{
  "num_hidden_layers": 14,
  "head_dim": 128,
  "intermediate_size": 1024,
  "vocab_size": 2048,
  "rope_theta": 70900.0,
  "rope_fraction": 1.0,
  "init_std_o": 0.0,
  "beta2": 0.99,
  "max_grad_norm": 2.0,
  "schedule": "wsd",
  "decay_shape": "sqrt",
  "batch_tokens": 65536,
  "doc_mask": false
}
Each number is 128 + 24 x the weight over its row's rms, rounded and kept within 0 to 255. Layers, rows and columns count from 0. The size above them is the row's rms in percent of the matrix's.

# layer 2 attention output, 256x256, rms 0.145, rows 131-184, columns 128-255
size [105  95  94  88 102 100 108  96  91  94  96 103 104  94  97 102  89 104 105 109 100  97  96  98 106 100  98  89 104  93  98 101  96 102 110  99 101 105 105 104 103  94 105 103  98 100 100  99 102  94 104  97  99  93]
[[152 122 174 120 133 126 106 153 112 131 107 111 189 109 103 165 121 127  70 101 130 135 151 111 131 154 122  76 138 103 118 148  90 118  90 131 141 128 140 150 162 131 139 142 156 165 138 106 139 138 138 128 110 103 113 123 117 138 124 174 126 131 114  96 152 169  85 115 118 151 153 164 113  95 166 128 115 122 138 130 129 104 118 151 123  50 149 142  89 145  73 104 118  92 124 109 140 116  99 170 115 151 129 169 143 122 125 170 158 160 107 144 123 126 179 142 162 154 138 107 115 104 129 140 142 153 100 167]
 [146 120 105 120 105 176 135  90 120 123 139 129 124 146 131 137 179 127 107 142 143 157 136  78 154 123 128 139 127 120 138 203 112 109 136 112 121 115 161 172 129 123 124 140  93 166 123 157 124 124 135 152 117 143 154 147  79 110 189 137 132 145 191 125 141 177  85  90 117  99 158 115 101 182 147 139 138 103 117 108  78 139 131 123 133 104 121 123 171 124 143 119 126 112 132 158 135 125 113 100 126 159 140 113 121 117  99 143 107 149 176 139 127 108 158 117 128  88 130  94 148 102 131 149 153 108 134 138]
 [123 192 155 121  91 145 110 158 147 129 104 151 141  86 113 158 148 120 118 140 151 144 138 124 146 155 132 158 143 106 113 134 109 117 158 131 112 165 169 103 153 131 130 145 135 126 144 102 130 137 129 169  97 104 131 146 104 121 143 163 117 101  58 149 141  83 142 159 138 131 166 108 140 117 132 110  86 152 127 167 144 112  80 130 144  84  89 170 111 113 153 123 123 125  63 115 157 139 111 110 135 172 155 173 122 148 135 142  97  93 122 123 138 102 136 147 106 100 149  93 136 151 110 185 153 156 110 139]
 [149 140 149  97 149 127 133 105 152 127 116 184 103 136 130 130 131 148 170  76 147 144 121 151  97 123 146 105  94 122 150 158  88 137 127 160 122 146 134 175 161 109 124  90 138 116 123 109 110 150  85 148 147 115  90 133 102 125 159 145 111  92 129 128 100 124 139 133 101 121 125 136 161 134 132 135 108 150 106 128  85 118 147  98 166 152 176 114 140 135  84 120 169 112 119  81 164 120 114 129 154  96  98  97 120 123 143  97  84 174 119  76 122 153 166 132 161 126 117 127  70 181 149 138 174 145 150 147]
 [151 150 139 157 158 140 121 157 142 140 165 152 141 111 109 111 124 129 106 111 118 117 114 154 155  79 133 111 107 129 100  81 161 150 100 107 132 100 112  99 131 111 136 114 149 124 162  98 128 135  91 119 150 160 101 121 132 170 147 113 142 139 133 105 138 130 131 114  96 100 154 181 159 147 150 131 116 108 122 115 181 105 118  94 149 100 148 142 144 102 123 156 124  92  89 123 150 160 121 124 137 127 111 138 184 121 122 130 121 114 186 121  99 128  83  95 137 145 137 130 169 113 144 111 126 142 135 133]
 [139 110 133 167  97 120 177 133 133 129 193 156 147 132 112 109 154  82 112 158 153 120 120 160 128 155 110 152 153 127 140 128 112 172  84 111 130 115 159 135 157 132 114 166 114 128 112 147  92 128 115 151 152 131 115 125 141 133 177  83  85 140 114 115 101 144 116 111 152 132 108 114 119 154 148 115  99 139 118 125 121 129 109 153 120 146 109 156 142 129  91 159 139 107 106 147 138 139 143 129 117 108 164 111 137 152 154 142 105 125 138  96 147 130 150 127 126 151  68 109 106 135 130 103 129 124 146  93]
 [ 75  96 127 185 143 111 151 125 114 108 143  86 155 171  90 110 157  85 134 118 155 140 118 129 142 143 114 134 154 115 125 114 120 130 149 117 162 126 173 117 123 163 159 136 134 182 140  95 126 109 115 161 143 179  71 148  76 130 153 156 160 120 142 123 135  93 156 130  99 119 137 130 131 115 117 123 127 116 139 102  97 172 110 139 149 155 123 123 165 135  87  90 108 136 131  85 158 106 125 125 112 107 141 110 169 157 117 145 123 128 116 108  94  99 123 140 101 147 179 143 120 123 161  87 117 144 107 129]
 [107 157 130 137 114 140 152 150 155 134 128 125 111 143 114 157 116 121 106  75 115  92 132 135 123 151 127 113 136 203 112 149 148  79  94 170 139 118 140 118 146 174  99 143 132 133 136 115 132 130 132 132 111 120  92  86  77 102 127 110 139 136 124 169 152  77  59 150 113 102 105 116 117 130 128 136 120 125 149 106  91 153 123  78  98  84 124 140 136  99 138  96 143  90 150 114 125  81 128 133 104 138 156 131 110 147 135 127 146  86  92 127 144  81 144 118 127 121  90 101  94 102 133 156 125 133 152  88]
 [127 145 132 162 106 151 148 149 107 145 139 117 167 100 113 131 163 177 112 124 157 125 159 107 191 161 115 110 113 187 110 151 177 139 149 104 120 109 115 127 125 103 106 108  61  84 159 134 158 122 148 161  86 146 117  83 135  92 134 102 103 110 114 108 104 141 118 137 127 144 103 109 110 115 134  73 141  99 127 117 140 132 154 110 114  91 111 118 121 110 143  91 104 154 122 170 143 120 161  97 113 132  85  99  86 107 125 123 109 125 134 119  80 135 125 111 117 114 181  96 132 123 115  93 123 123 119  80]
 [161 117 116 137 134 137 107  96 106 109 127 170 106 110 116 133  85 118 159 115 162 116 114 103 104 115 181 144 136 178 115 117 117  84 147 110  98 153 142 135  96 111 147 118 151 125 136 141 172 143 124 126 164 139 123  88 157 168 100 109  84 116 123 155 147 155 143 130 140 121 127 131 187 128 118 104 145 131 124 125  70 165 106 136 142 138 141 128 130 134 131 155 118 119 108 151 145  86 120 114 145 117 148 171 143 150 112 176 107  90 128 164 156 127 108 141 108 126 123  94 101 137 152 146 161 121 176 136]
 [146 107  75 139 144 135 116 114 120 124 193 150 124 127 111  89 106 141 155  95 137 121 140 124 101 123 125  68  71 142 150 157 134 110 126 147 119 150 118 163 140 124 128 129 105  74 153 132 132 126 115 168 120 103 100 153 148 162  97 134 115 121 113 157 157 111 157  96 133 105 106 152 111 102  55 169 153 141  89 138 126 157 134  96 157  95 117 124 143 151 103 142 161 152  97 123 133 141 138 137 153 137  87 103 140  77 116 122 111 108  82 144 131 161 132 142 150 125 110 153 128 120 140 137 110 141  98 153]
 [ 85 111 151 161 111 138 114  90 112 168 137 119 158 136 162 112 109 177 149 147 162 173  85 136 137 173 114 166 170 157  85 125 107 125 117 155 121  94 146 129 137 162 118  86 147 124 135 125 143 134 119 145 133 134 117 124 114 119 102 111 156 114 119 126 111 143 158  95 157 149 191 120 144 160 116 131 130 166 101 122 104 142 160 125 130 145 110 148 126 129 119 122 146 102 124 106  86 141 126 151 115 114 112  91 127 110 129 141 218  86 166 147 121 125 133 120 158 111 154 138 141 101  97  97 123 170  70 158]
 [125 127 159 109 136 113 166 172 105  94 131 144 154 147 125 120 129 138 131 168 147 129 163 105  87 143 123 111 120 169 135 139  94 120 140 132  69 150 105 147 140 125 149 150 163 153 140 161 140 114 162 145 138 128 134  61 150 159 103 146 142 111 135 117 110 204  98 102 173 148 121 168 138 155 102 121 180 110 106 102 131 123 132 139 103 115  82 176 128 113 123 115 100 138 136 152 143 110 112 118 132 137 111  93 142 107 138 141  77 126 130 112 124 122  90 155 153 130 121 160 135 134 147 126 142 137 137 159]
 [123 132 106 155 135 112 155 136 145 123 169 145 102 122 132 100 107  93  88 130 128 138 135 140  83 157 164 147 153 160  99 118  97 122 104 136  67 159 116 120 113 153  91 167 123 142 156 107 184 171 181 116 101  92 152 153 113 150 108 148 123 153 163  86 153 149 143  88 139 143 104 115 100  87 141 177 148 151 121 139 132 122  86 144 148  99 116 181 130 143 126 124 170 142 122 141 172 137 133 180 133  87 131 137 105 123 101 107 139 123 110  72 121 151 173 128  93 139 119 118 119 166 118 129 104 148 104 162]
 [133 138 138 164 167 194 164  97 183 153 126 138 131 117 163 136 152 105 117 126 137 140 136 124  75 129 158 119 115 138 140 157 133 145 121 133  99 155 125 128 114 128  79 176 136 119 147 109 160 121  92 145 138 103 103 130 136 125 126 121  83 130 156 141 176 106 106 150 150 138 143 109 167 150 106  94  79 127 143 134  88  97 116 132  94 102 132 148 120 154 108 141 153 110 129  73  94 146  78 117 142 134 133 136 127 160 115 122 114 111 162 112  87 139 176  98 102 109 121 102 127 115 138 112 137 107 128 108]
 [131 150 141 156 123 178  74 121 126 140  99 133 169 132 104 134 135 111  89 135 108 129 132 109 107 109 111 145 129  92 140 104 137 129 137 142 137 148 142 154 151 156 153 144 145 117  98 137 178 112 137 189 109 105 122 132 105 143 102 123 157 124 162 152 127 151 141 180 117 137 137 145 115 132 152 163 141 132 109 134 134 126 120 144 101 154 138 191 103 102 140 110 107 194 109  96 113 130 117 177 156 124 107 116 145 167 141 136 166  96 112 119 134  96 114 117 120 116 148 147 147 141  99 180 125 151  95 167]
 [101 104 118 113 122 120 121 131 113 137 169 129 146  99 157 134 134 125 119 148 112 106 146 130 118 139  94 112 168 123 129 146 132 172 115  99 102 136 151  93 137 183 106 140 161 135  96  97 135 118 122 115 122 112 153 108 131 134 146 110 116 104 157 139  69 143 121 143 116 147  93  86 135 126 200 121 134 146 118 110 161 143 108 133 127 134 155 126 100 135 172 124 142 139 145 101 105 173 137 101 169 129 118 112 111 157 167 126 134  84 132 129 138  83 130 110 143 113  96  67 160 137 114 137  97 144 140 165]
 [139 109 108 113 106 133 135  87 135 111 118  85 143 115 157 165 137  84 126 146 155 127 102 105 121 131 144 139 125 141 115  93  69  95 154 147 115  84 127 183 160 141 113 127 139 131 131  92 108 111 150 164 147 148 143 118 161 141 124 103 165 113 108 158 124  92 142 129  82 126 104 137 108 140  75  72 135 131 135 115 103 125 134  72 131 127 139  99 126  98 140 140 117 116 134  99 133 107 130  98 143 134 150  97 119 101  90  83 109 142 125 127 129 100 169  66 102  97 138 139  95 160 123 135 118 139 110  79]
 [136  68 132 115 165 118  85 157 136 150 131 138 114 115 142 146 120 137 160 147 139 129 153 127 132 135 105  94 153 143 101 128 117 105 140 132 149 143 118 131 143 150 122 139 153 139 119 160 110 117 106  98 167 118 152  89  73  99 121 128 125 138 111 132 112 130 119  91 121 148 134 182  92 146 160 125 156 109 170 161  86 107 113 146 129 118 162 105 143 130 162 136 169 102 144 143 134  82 126 130 157 172  79 127  84 136  99 133 156  92 116 114 138 155 108 138 100 100 102 114 132 152 114 146 127 109 138 129]
 [169 108 158 108 148 131 169 133 109 145 165 117 172 123 132  91 154 141 148 155 129 117 119 133 139 159 127 140 106 117 155  95 134 115 130 101 115 108 104 109  98  83 132 128 120 121  82 123 134 152 138 170 136 132 155 159 128 134  87 110 102 125 128 179 138 165 101 159  77 101 154 134 112 100 136  98 142  89 107 145  93 175 128 110 159 117 142 114  88 148  73 102 108 135 136 132  81 125 163 138 143 118 114 140 136 147 135 128 120 102  84 136 140 156 121 158 124 130 100  98 132 160 103 106 154  93 102 150]
 [140 122 143 155 137 163 101 149 147  97 144  95 122 151  83 132 126 123 107 161 158 125  99 127 148 129 174 116  85 131  90 128 151 141 125 142 108 100 101  98 111 176 162 128 128 157 142 171 163 121 104 164 119 108 119  87 150 138 143 132  74 126 136 109 148 144 145 131 105 121 149 128  89 114  76 124 135 128 127  93 165 150 138 120 113 114  88 138 150 128 114 146 138 140 133 123 141 102 103 108 136 106 146 144 111 126  84 105 111 138 123 121  98 124 136 122 120 152 119 144 108 150 137 125 156 110 148 145]
 [117 134 149 128 136 139 115 101 120 113 117 138 169 111 163 101 125 134 115 126 126 114 117 122 145 131 121 142  68 165  97 147 168 116 139 128  81 146 135  85 130 135 172 123 139  88 114 117 151  93 145 100 101 126 155 172 101 123 125 154 126 116 120 106 130 108 133 150 143 127 150 110 152 115  91 103 141 126 112 122 103 127 136 135 111 106 132 107 140 107 110 145 103 139 126 190 133 118 132 148 126 163 166 107 115 112 199 125 106 171 127 104 160 159 121 112  99 137  54 117 132 135 132 128 109 132 115 160]
 [110 128 120 139 153 109 171 111  74 107 125 110 168  91 124 143 160 131 119 100  98 146 127 113 176 163  80 160 142 127 128 148 106 128 113 108 143 111 135 185 155  78 160 109 127 155 127 105 132 101 139 133 135 137 136 130 137 168 115 121 162 128 156 114 137 132 117 176 175 165 131 105 116  94 138 153 133  75 127  96 108 140 146 121 111 125 144 108 143 154  96 188 125 130 105 150 148 154 101 140 117 122 133 143 140 114 109 145 101 115 105  77 136 104 158 105 130 161 136 123  98 157 107 114 103 120 120 107]
 [135 121 134 111 153  70 139 121 154  87 153 101 127 160 136 105  88 136 136 105 182 179 124 151  60 168 118  91 104  85 134  75  99 136 147 123 152 139 151 133 103 109 110 105 104  92 110 154 111 133 133 139 148 163 141 166 119 116 152  95 116 150 132 136 127 117 138 154 133 129 197 113 124 125 120 162 149 122 147 136 110 131  94 101 119 160 142 142 146 102 118 117  72 136 142  97  90 152 172  78 138 149 157 115 114 100 145  97 123 153 139 129 168 125 143 139 177 100 124 124 109 141 160 162 126 117 115 124]
 [117 142  82 159  96 118 113 104 149 164 145 139 165  86 165 123 146 127 155 111 132 126 123 125 124 124 111  68  93 140 152 140 125  88 151 157 116 175 119 131 116 111  99  96 149 100 118 114 129 143 134 182 127 117 156 109 133 107  89 112 142  99 151 102 158 120 159 115 120 106 132 138 123 111 101 170 112 132 138 142 106  80 137 133 148 124 134 152 117  90 178  99 136 172 126 111 112  78 122 110 174 144 100 145 173 181 138 153 107 130 178 164 124 113  80 165 150  99  96  97 116 136  80 157 139 132 125 137]
 [119 100 127 105 118 101 140 157 145 166 116 129 117 117 113 101 162 104 147 111 170 160  97 123 141 122 129 141 117 174 135 122 134  86 119 101 168  97  71 158 154 142 127 160 149 143 108 112 147 126 149 135 116 100 150 187 100 145 106 117 135 111  98 111  92 111 140 161 106 113 127 139 117 111 122 100 110 111 128 159 175  77 160 134 135 104 155 150 168 131 137 135 152 161 145  93  98 174 135 114 103 171 120 128 101  99 108 118 122 116 154 112  92 123 160 162 104 131 163 141 121 130 145 150 140  95 113 119]
 [128 154 119 112 114 104 109 165 183 107 107 150 114 167 129 116 105 132 160 124 100 128 126 148 139 140  53 117 139 138 170  82 154  64 134 143 147 135 141 139 177  88 111 109 150 119 130 123  99 131 141 122 146 104 115 124 152  85 136 120 145  99 126 138 111  89 103 100 127  99  99 115 100 134 113 103 134 115 146 101 132 111 118 110 153 147 125  79 131 134 106 109 138 122  87  78 172 158  93 165 101 146 134 125 142  92 146 130 124 121 147  95 187 145 160  85 143 117 107 132 106 127 124 134 104 140 184 153]
 [156 112  99  94 153 144 127 147 141  77 111 136 135 117 153 104 100 142 105 119 162 170 134 126  87 148 132 128 126  97 116  89 123 119 137 105 142 101 155 148 131 117  97 114  92 173 160 120 102 117 114 151 163 119 132  98 142 139 117 114 170 168 127 112 123 121 118 130 173 119  99 114 148 127 136 145 124 104 119 119 139 128  78  92 153  80 161 172 111 139 100 141 173 129 147 101 126 135  65 166 139 168 175 152 141 132 135 140 131 159 114 127 118  97 157 158 154 157 143 145 145 165 104  87  98 127 140 139]
 [128  80 146 142 113 127 144 181 130 138 137 115 111  78 147  73  81 142 132 175 122 144  94 140 118 108 103 168 134 107  83 125  97 126 159 119 139 161 144 149 146 109 114 103 142 124 136 110 148 145 122 151  83 134  97 162 127  87 112 120 121 147 137 142 128 141 153 148 138 155 102 120 124 137 113 129 170 125 129 143 120 141 150 155  90 116 105 124  89 172 146 140  90 120 120 112 122 131 134 115 140 155 116 134 128 129 110 149 131 136 102  99 157 128 152 128 108 112 153 166 101  82 170 107 115 136 138  93]
 [185 101 121 143 112 107 132 131  94 166  90 122 126 116  60 100 117 135 151 142 194 108 116 139 144 113 117 154 103 139 128 166 144 147 135 155 119 143 171 169 162 155 111 106 141 138 125 127 144 133 116 126 115 122  77 129 107 124 108 123 160 184 126 129 130 103 151 124 109 126 116  80 148 151 107 157 117 150 172  87 145 150 149 179  91 121 145 174 140 116  74 132 158 158 126 131 110 134  94 173  92 125 158  84 136 138 148 129 139 108 103  72 130 109 157 161 135 121 159  70 136 144 146 119 114 140 163 174]
 [154 107 133 144 140 114 106 147 135 137 121 159  87 133 104 114 134 122 120 156 126 140 131 174 123 134 151 121 126 136 172 140 129 148 133 147 134 126 150  87 105  92 159 139 105 114 167  95 105 142 194  61 114 126 104 129  87  86 117  96 125 101 109 126 116 118  79 108 136 162  69 133 160  83 119 117 110 152 117 151 178 151 100 155 135 114 131 143 106  98 150 174 136 119 132 127 174 140  99 124 122 133  73 127 139 102  65 125 111 132  92 154 139 155 100 169 129 103 124 110  86  82 126 124 132 119  88 136]
 [137 123 148  65 138 135 149 136 149 138 151 127 114  97 147 148  97 142 125 140 136 164 132 134 169 132 183 124 124 127 140 150  53 159 109 155 136 145 104 117 114 106 116  94  96 123 144 113 108 105 138 128 131 115 107 160 143 148 123 147 164 121 149 121 167 135  70  86 111  79 154  46 123 119 102 156 125 136 119 117 140  89 133 130 156 140 161 128 147 154 145 112 139 123 125 163 138 146 185 151  95  99 125 118 121 133 120 122 111 106 142 145 176 128  94 136 132  75 134 146 110 130 157 103 110 106 132 180]
 [157  91 119 149 146 186 160 124 140 140 149  92 138 120 117 122 150 134 168 137 121 124  79  98 131 152 120 101 150 139 167  91 149  84 100  88 120 152 143 132 118 127 115 184 133  79 165 124 122 138 126 142 120 180 113  92 147 156 117 101 140 153 112 141 158 135 110 137 131 125 150 143 148  92 100  88 177 147 169  94 125 173 114 123  87 125 156 109 126 124 122 125 121 109 124 171 169 151 108 105  99 140 105 129 131 125 156 135 153 127 160 109 102  76 128 104 126 118 158 150 159 131 177 119 140 101  74 116]
 [111 172  68 141 108 146 134 129 117  95 134 124 133 110 136 160 132 146 132 113  95 118 119 138 155 127 126 144 133 113 148 102 145 135 137 125 173 135 179 139 130 121 128 146 147  95 139 117 158  93 108 126 152 151  91 159 186 129  83 108 165 144 125  94 131 138 106 108 110 115 143 157 147 182 133 110 108 109 142 115 166 140 124 122  83 131 152 108  91 153  99 132 124  76 108 171 117 119 141 137 123 130 188 122 100 169  93 129 118 129 132  99  91  96  97 104 104 171 102 146 160 132 123 159 117 164  93 128]
 [126 128 129 141 194 120  96 102 153 173 141 113 134 137 176  78 109 123 176 172 131 106 122 112 136 161 150 109 133 127 116  95 135 134 104 123 139 123 104 120 102 179 111 121  92 128  91 109 154  91  85 112 128 133 121 124 113 106 157 127 147 143 132  99  85 100 132 146  87 151  94 142 161 130 171 122 134  99 104 165 135 102 147 128  85 114  70 123 127  77 163 134 127 109 163 116  99 110 113  89 114 154 179 125 123 130 147 145 125 109 125 128 114 125 144 106 153 118 141 136 148  99 150 139  97 126  87 143]
 [ 64  82 107  68 120 118 126 105 101 150 126 162 161 105 123  98 124 133 117 141 152 157 130 101 149 124 104 146  72 130 101 145 140 127 119 120 129 115 149 178 127 164  89 121 112 114 146 111 128 124 129 170 153 163 123 121 161 142  75 160 142  90 110 143 168 127 120 132  94 148 126 138  95 112 101 179 147 121 127 117  98 134  68 118 115 103 138 117 136 162 136 140 122 131 125  99 152 148 121 118 134 114 167 167 171 109 144 110 127  91 127 157 115 128 140  92 101 119 112 149 141 125 116 180 124  79 127  83]
 [164 175 116 101 172  94 115 145 133  84 154 128 106 150 113 115 146 196 142 122 128 150  91 101 142 127 160  99 125 128 161  83 107 172 180 132 112  89 141 133 150 138 145 168 132 149 132 175 138 105  91 134 121 139 121 156  89 146 102  70 109 158  77 146 128 101 104 139 105 133 139 130 154 108 140 130 128 102 139 127 141 161 164 134 145  93 116 121 127 150 153  89 115 123 103 172 128 168 154 123 137 122 157 139 131 172 194  91 113 111 110 149 152  99 189 132 129 128 159 129 126 151  95 143 152 136 105 127]
 [171  76 136 105 168 152 112 121 124 150 130 110 108 169 102 118 124 109 133 120 127 145 121 145 118 102 161 144 122 143 120 135 131 177 141  98 131 131 130 165 160 160 120 152 135 125 155  95 162  97 162 147 157 105 138 101 163 128 164 137 143 155 156 138 130 153  96 129 110 131 166 106 146 146 108 124 150 138  98 173 143 158 122 190 116 125 132 154 101 141  90 147 121  87 122 124 120 129  76 100  93 143  72 110  96 115 149 122 122 136 142  96 117 139 148 141 111  93  96 107 138 114 106 159 109 149 138 145]
 [132 108 156 100 135 146 165 149 141 177 157 174 148 135  99 187 118 131 115  97  90 151 116 126 158 161 136  96 123 153  80 138 164 149 103 118 169 139 143 138 111 139 132 155 109 122 137 166 135 126 134 135 138 109  89 109 111 150 100 135 101 128  70 115  88 139 133  95 100 129 131 155  99 162 117  90 117  78 161 129 102 172 144 153 118 124 128 126 114 109 110 145  63 101 124 103 121 157 118 128  92 152 138 149 102 113 127 147 127 132  99 145  64 133 125 132  81 158 120 106 115 123 137 122 120  95 168 119]
 [133 138 141 130 116 142 142 120 130 154 146 126 113 149 124 133 134  93 119 149 146 129 138 135 116 124 146 131 162 134 105  71 121 135 137 100  83 122  96  82  83 116 164 111 208 144 133 132  66 115 123  83 155 154 126  96 141 142 177 142 121 102 131 109 132 132  97 108 136 138 123 184 126 144 134 138 106 150 146 119 110 135 107 128 125 143 128 143 111 142 126 126 150 123 142 132 118 136  88 123 142  88 150 119  91 124 153 118 166  92 117 174  77 160 116 162 118 136 119 119 159 151 106 142 126 130 114 130]
 [107 137 138 144 150 119 111 131 129  99 139 117 114 145 147  76  76 150 110 122 126 110 112 111 161 150 207 117 146 143 134 128 114 121 140 112 167  92 108 127 144 183 113 165 119  96 114 123 105 157 130 139  89 137 123 116 131 126  91  93 109 111 114 146 116  75 107 128 100  82 131 132 126 109 150 140 117 114 181 112 112 120 118 129 182 126  77 125 121 114 118 161 130 132 115 129 106 180 124 135 129 114 125 146 118 138 148 136 117 143  93 148 139  67  96 135 138 103 134 117 121 139 117  99 126 184 155 109]
 [138 117  99 134 147 139 127 147 104 107 103 124 115 124 168 136 156 125 162 158 128 140 114 109 110 159  74 112 160 130 164 118 124 113  90 128 129 130 102 113 111 117 106 160 135  89 166 138 123 135 117 151 110 141 122 109 174 145 141 162 161 116 118 105 113 146 142 134 127 136  88 120 171  78 134 105 125 161 137  94 156 127 170  78 109 159 146 157 127 114 184 139 111 106 136 117 128 162 115  94  95 100 132 168 172 122 135 140 163  97 121 124 129 138 165 175 114 133 142 106 114 109  96 129 149 153 175 142]
 [124 116 139 169 120 148  97 136 139 104 109 146 134 114 104  72 114  89  76 113 114 144 117  82 162 128 110 154 133 168 152 101 113 140  73 137  99 116  91 155  76 146 133 171 102 139 124 111 106 134 153 175 128  91 131 133 134 157 125  94 147 138 131 142 144 143 164 134 107 173  81 137 150 147 150 109  85 104  85 135 121 120 175 161 178 154  98 125 115 137 102 149 140 103 138 114 144 131 143 105 158 126 131 168 156 150 151  72 143 110 113 181 135 161 115 114 125  92  94 142 160 121 140 119 105  96 115 168]
 [117 110  65 132  73 135 128  98 105 135 142  55 118 150 161 148 177 120 120 106 145 145 128 130 141 107 159 155 150 141 143 118 189 119 144 106 100 137 144  91 176 148 103 159 125 129 128 132 126 120 119 166 106 145 115 100 138 117 183 164 123 109 108  90 115 114 130 152 160 155 108 145 108 120 125 132 126 145 176 165 129 150 172 123 162 107  84 108 112 125 142  98  93 100 154  93 117 151 161 158 132 159 100 150 120 105 142 131 143 129 103 142 111  87 142 123 105 116 119  99 126 153 173 154  74 126 128 152]
 [ 86 125 121 139 118  98 144 139 136 114 144 201 159 115 146  98 133  95 101  94 154 145 165 171 137 128 100 138 111 158 101 104 137 118 169 158 105 127 161 151  87 125 140 183 179 168 115 121 136 121  82 143 130 103 154 116 106 120 143 107 118 149 124 114 134 126 132 130 123 148 119  91 138 153 135 119 111 140 109  92 111 142 149 126 109  71 110 113 107 115 136 128 116 107 120 127 163 141 128 101 167 122 117 119 164 151  79 137 167 114 122 162 116 101 158 144 120 101 120 134 102 153 150 110 147 105 164 158]
 [151 139 119 115 120 125  94 177  90 101 105 174 153 166 107  68 179 126  89 143 104 116 117 141 151 110 173 111 147 113 146 143 115 141 115  99  91 132  95 142 135 108 139  91 141 107 152 151 100 133 151 137 134  72 102 148 131 115 181 155 114 120 157 118 124 159 102 123 101  51 124 127 182 108 146 122 104  97  71 142 103 174 123 104 148 117 147 153 166 108  92 173  82 161 138  92 113 110 116 121 143 160 149 143 107 139 136  99 117 108 120 133 117 117 126 125 113  96 128 157 135 106  94 124 120 148 121 126]
 [120 170 143 153 146 163 117 133 130 133  94 162 118 105 130 148 113 124 118 140 104 103 118 126 159 130 135 113 173 119 158 108 107 185 110 185 135  99 116 162 134 141 106 158 118 110 152  96 154 178 120 114  95 180 145 122 160 132 156 152 136 127 156 129 129 115 101 134 173 113 122  93 110 146 112 138  88 144 134 100 124 104 139 127 135  83 122 162  99  93 111 109  72 165 141 104  79 110 127 112 163 110 145 134 123 125 150 149 119 115 143 129 144 159  97 126 150 186 124 170  83  95 112 112 134 136 113 164]
 [109 119 104 134 120 168 104 110 145 112 128  88  92 152 141 106 144 146 115 103 151 165 144 114 110 104 149 122 105 120  71 185  97 127 155 120 105 108 143 145  91 141  82  79  80 147 128 136 148 111 100 107 126 139 163 134 139 116 112 145 108 117 143 163  96  92 162 164 124  81 143 119 107 126 123  93 122 102 139 111 140 126 156 142 154 162 128 152 163 158 147 115 117 165 167 148 159 113 101 158  77 124 148 161 105 103 150  99 163 141 126 129 102 140 154 113 137 144 126 108  97 119 140 125 114 145 140 128]
 [100 136 130 119 137 156  98 102 132 155 135 135 124 152 113 154 104 139 128 149 119 153  94 115 129 133 126 122 138 111 162  98 144 149 140  98 117 105 117 124 106 178 123  90 151 143 137 121 146 104 123 115 141 103 109 134 104 146 141 161 163 142 128 119 133 110 148 140 133 157 165 140 126 141  80 105 119  92 103 137 129 160 132 137 125 151 113 130 152 128 130 114 155 140 132 113 120  92 168 119  91 163 130 137 179 124  99 154 129  91 143 139  95  90  87 173 106  73  70 108 112 146 127  85 115 137 130 143]
 [128 128 157 167 139 107 115 121 112 128 121  97 124 124 120 111 106  92  97 137 154 128 122 155 105 173 114 130 120 169 153 126 131  78 142  87  99 112 142  60 122 153 138 117 130 159  83 107 133 129 132 139 118 153 127 139 124 153 148 151 140 134 121  93 124 144 112 139 150 146 154 138 142 105 121 157 172  93 134 120 148 158 101 154 161 127 129 136 157 113 145 155 114 135 109 142 165 140 126 150 110 134  66 162 109 161 135 133 125  79 134 108 197 144 142 144 162  90 161 164  82 129 126 121 130  77 122 145]
 [120  80 127 115 136  99 124 136  90 128  80 126 149 102 145 118 134  81  84 141 143  91 167 166  97  95 123 139  99 138 136 165 111 111 144 100 182 120 141 106  80 112 171 118 175 150 147 150 130 142 103 146 124 156 106 165 131 110 169  90 120  84 167 132 129  76  97 113 129 163 153 119 101 172 136 131 179 133 145  83 165 122 141 108 116 138 114 156 116 132 124 129 132 102 133 161 127 187 146 152 110 106 120 145 156 114 123 112 110 145 107 136 119  81 130 145 125 142 147 112 161 149 129 161 132 118  89 144]
 [124 151  82 129  82 107 164  91 106 122 151 112 104 134 131 106 148 172 127 135 149  82 149 150 104 151 100  96 154  72  88 135 110 137  54 161 116 108 139  84 112 163 147 118 171 119 117 119 190 109 132 174 161 106 127 127 150 117 112 101  90 137 150 128 101 155 136 101 192 116 194 124 108  94 133 109 151  95 116 131 131 165 107  89 107 114 174 153 102 109 123  87 136  96 124 149 101 137 141 129  86 107 154 116 158 132 156 142 146 140 107  83 133 154 143 122 120  96 112 156  88 129 143 134 113 134 100 131]
 [117 104 160 171 125 159 115 174 167 131 138 148 137 149 157 145 142 109 146 129  92  94 117 157 151 123 141 108 102 158 125 151 127 140 162  96 120 101 118 121 154  94 121 118 137 135 107 169 135 118 117 148  98 139 106 108 143 166 111 118 113 103 157 126 143 118 159 100 154 126 146 104 114 104 125 144 166 174 139 127 141 123 150 110 115 119 127 101  74 135 133 104 131 141  98 114  90  86 110 119 101 135 112 158 158 110 128 124 156 148  93 167 106 166 146 111 126 126 186 109 163 143 103 125 113 112 137 101]
 [168 112 120 119  84 104 173  96 130 120 126 110 135 116 182 131 109 156 124  87 166 144 123 132 124 134 131  99 129 140 165  78 168 114 149 117 116 148 101 177 102 156 152  93 124 134 165 122 155 137 130  92 121 110 153 116 149 102 138  97 175 121  88 123 125 100 128 119 131  92  99  32 127 130 120 167  97 129 121  89 165 118 132 120 100 135 101 106  91 169 126 162 130 123 115 106 136 130 157 120 140 107 111 120 171 124 128 110 116 142 146 148  95 152  92 121  78 153 121 143 102  95  90 132 122 114 179 143]]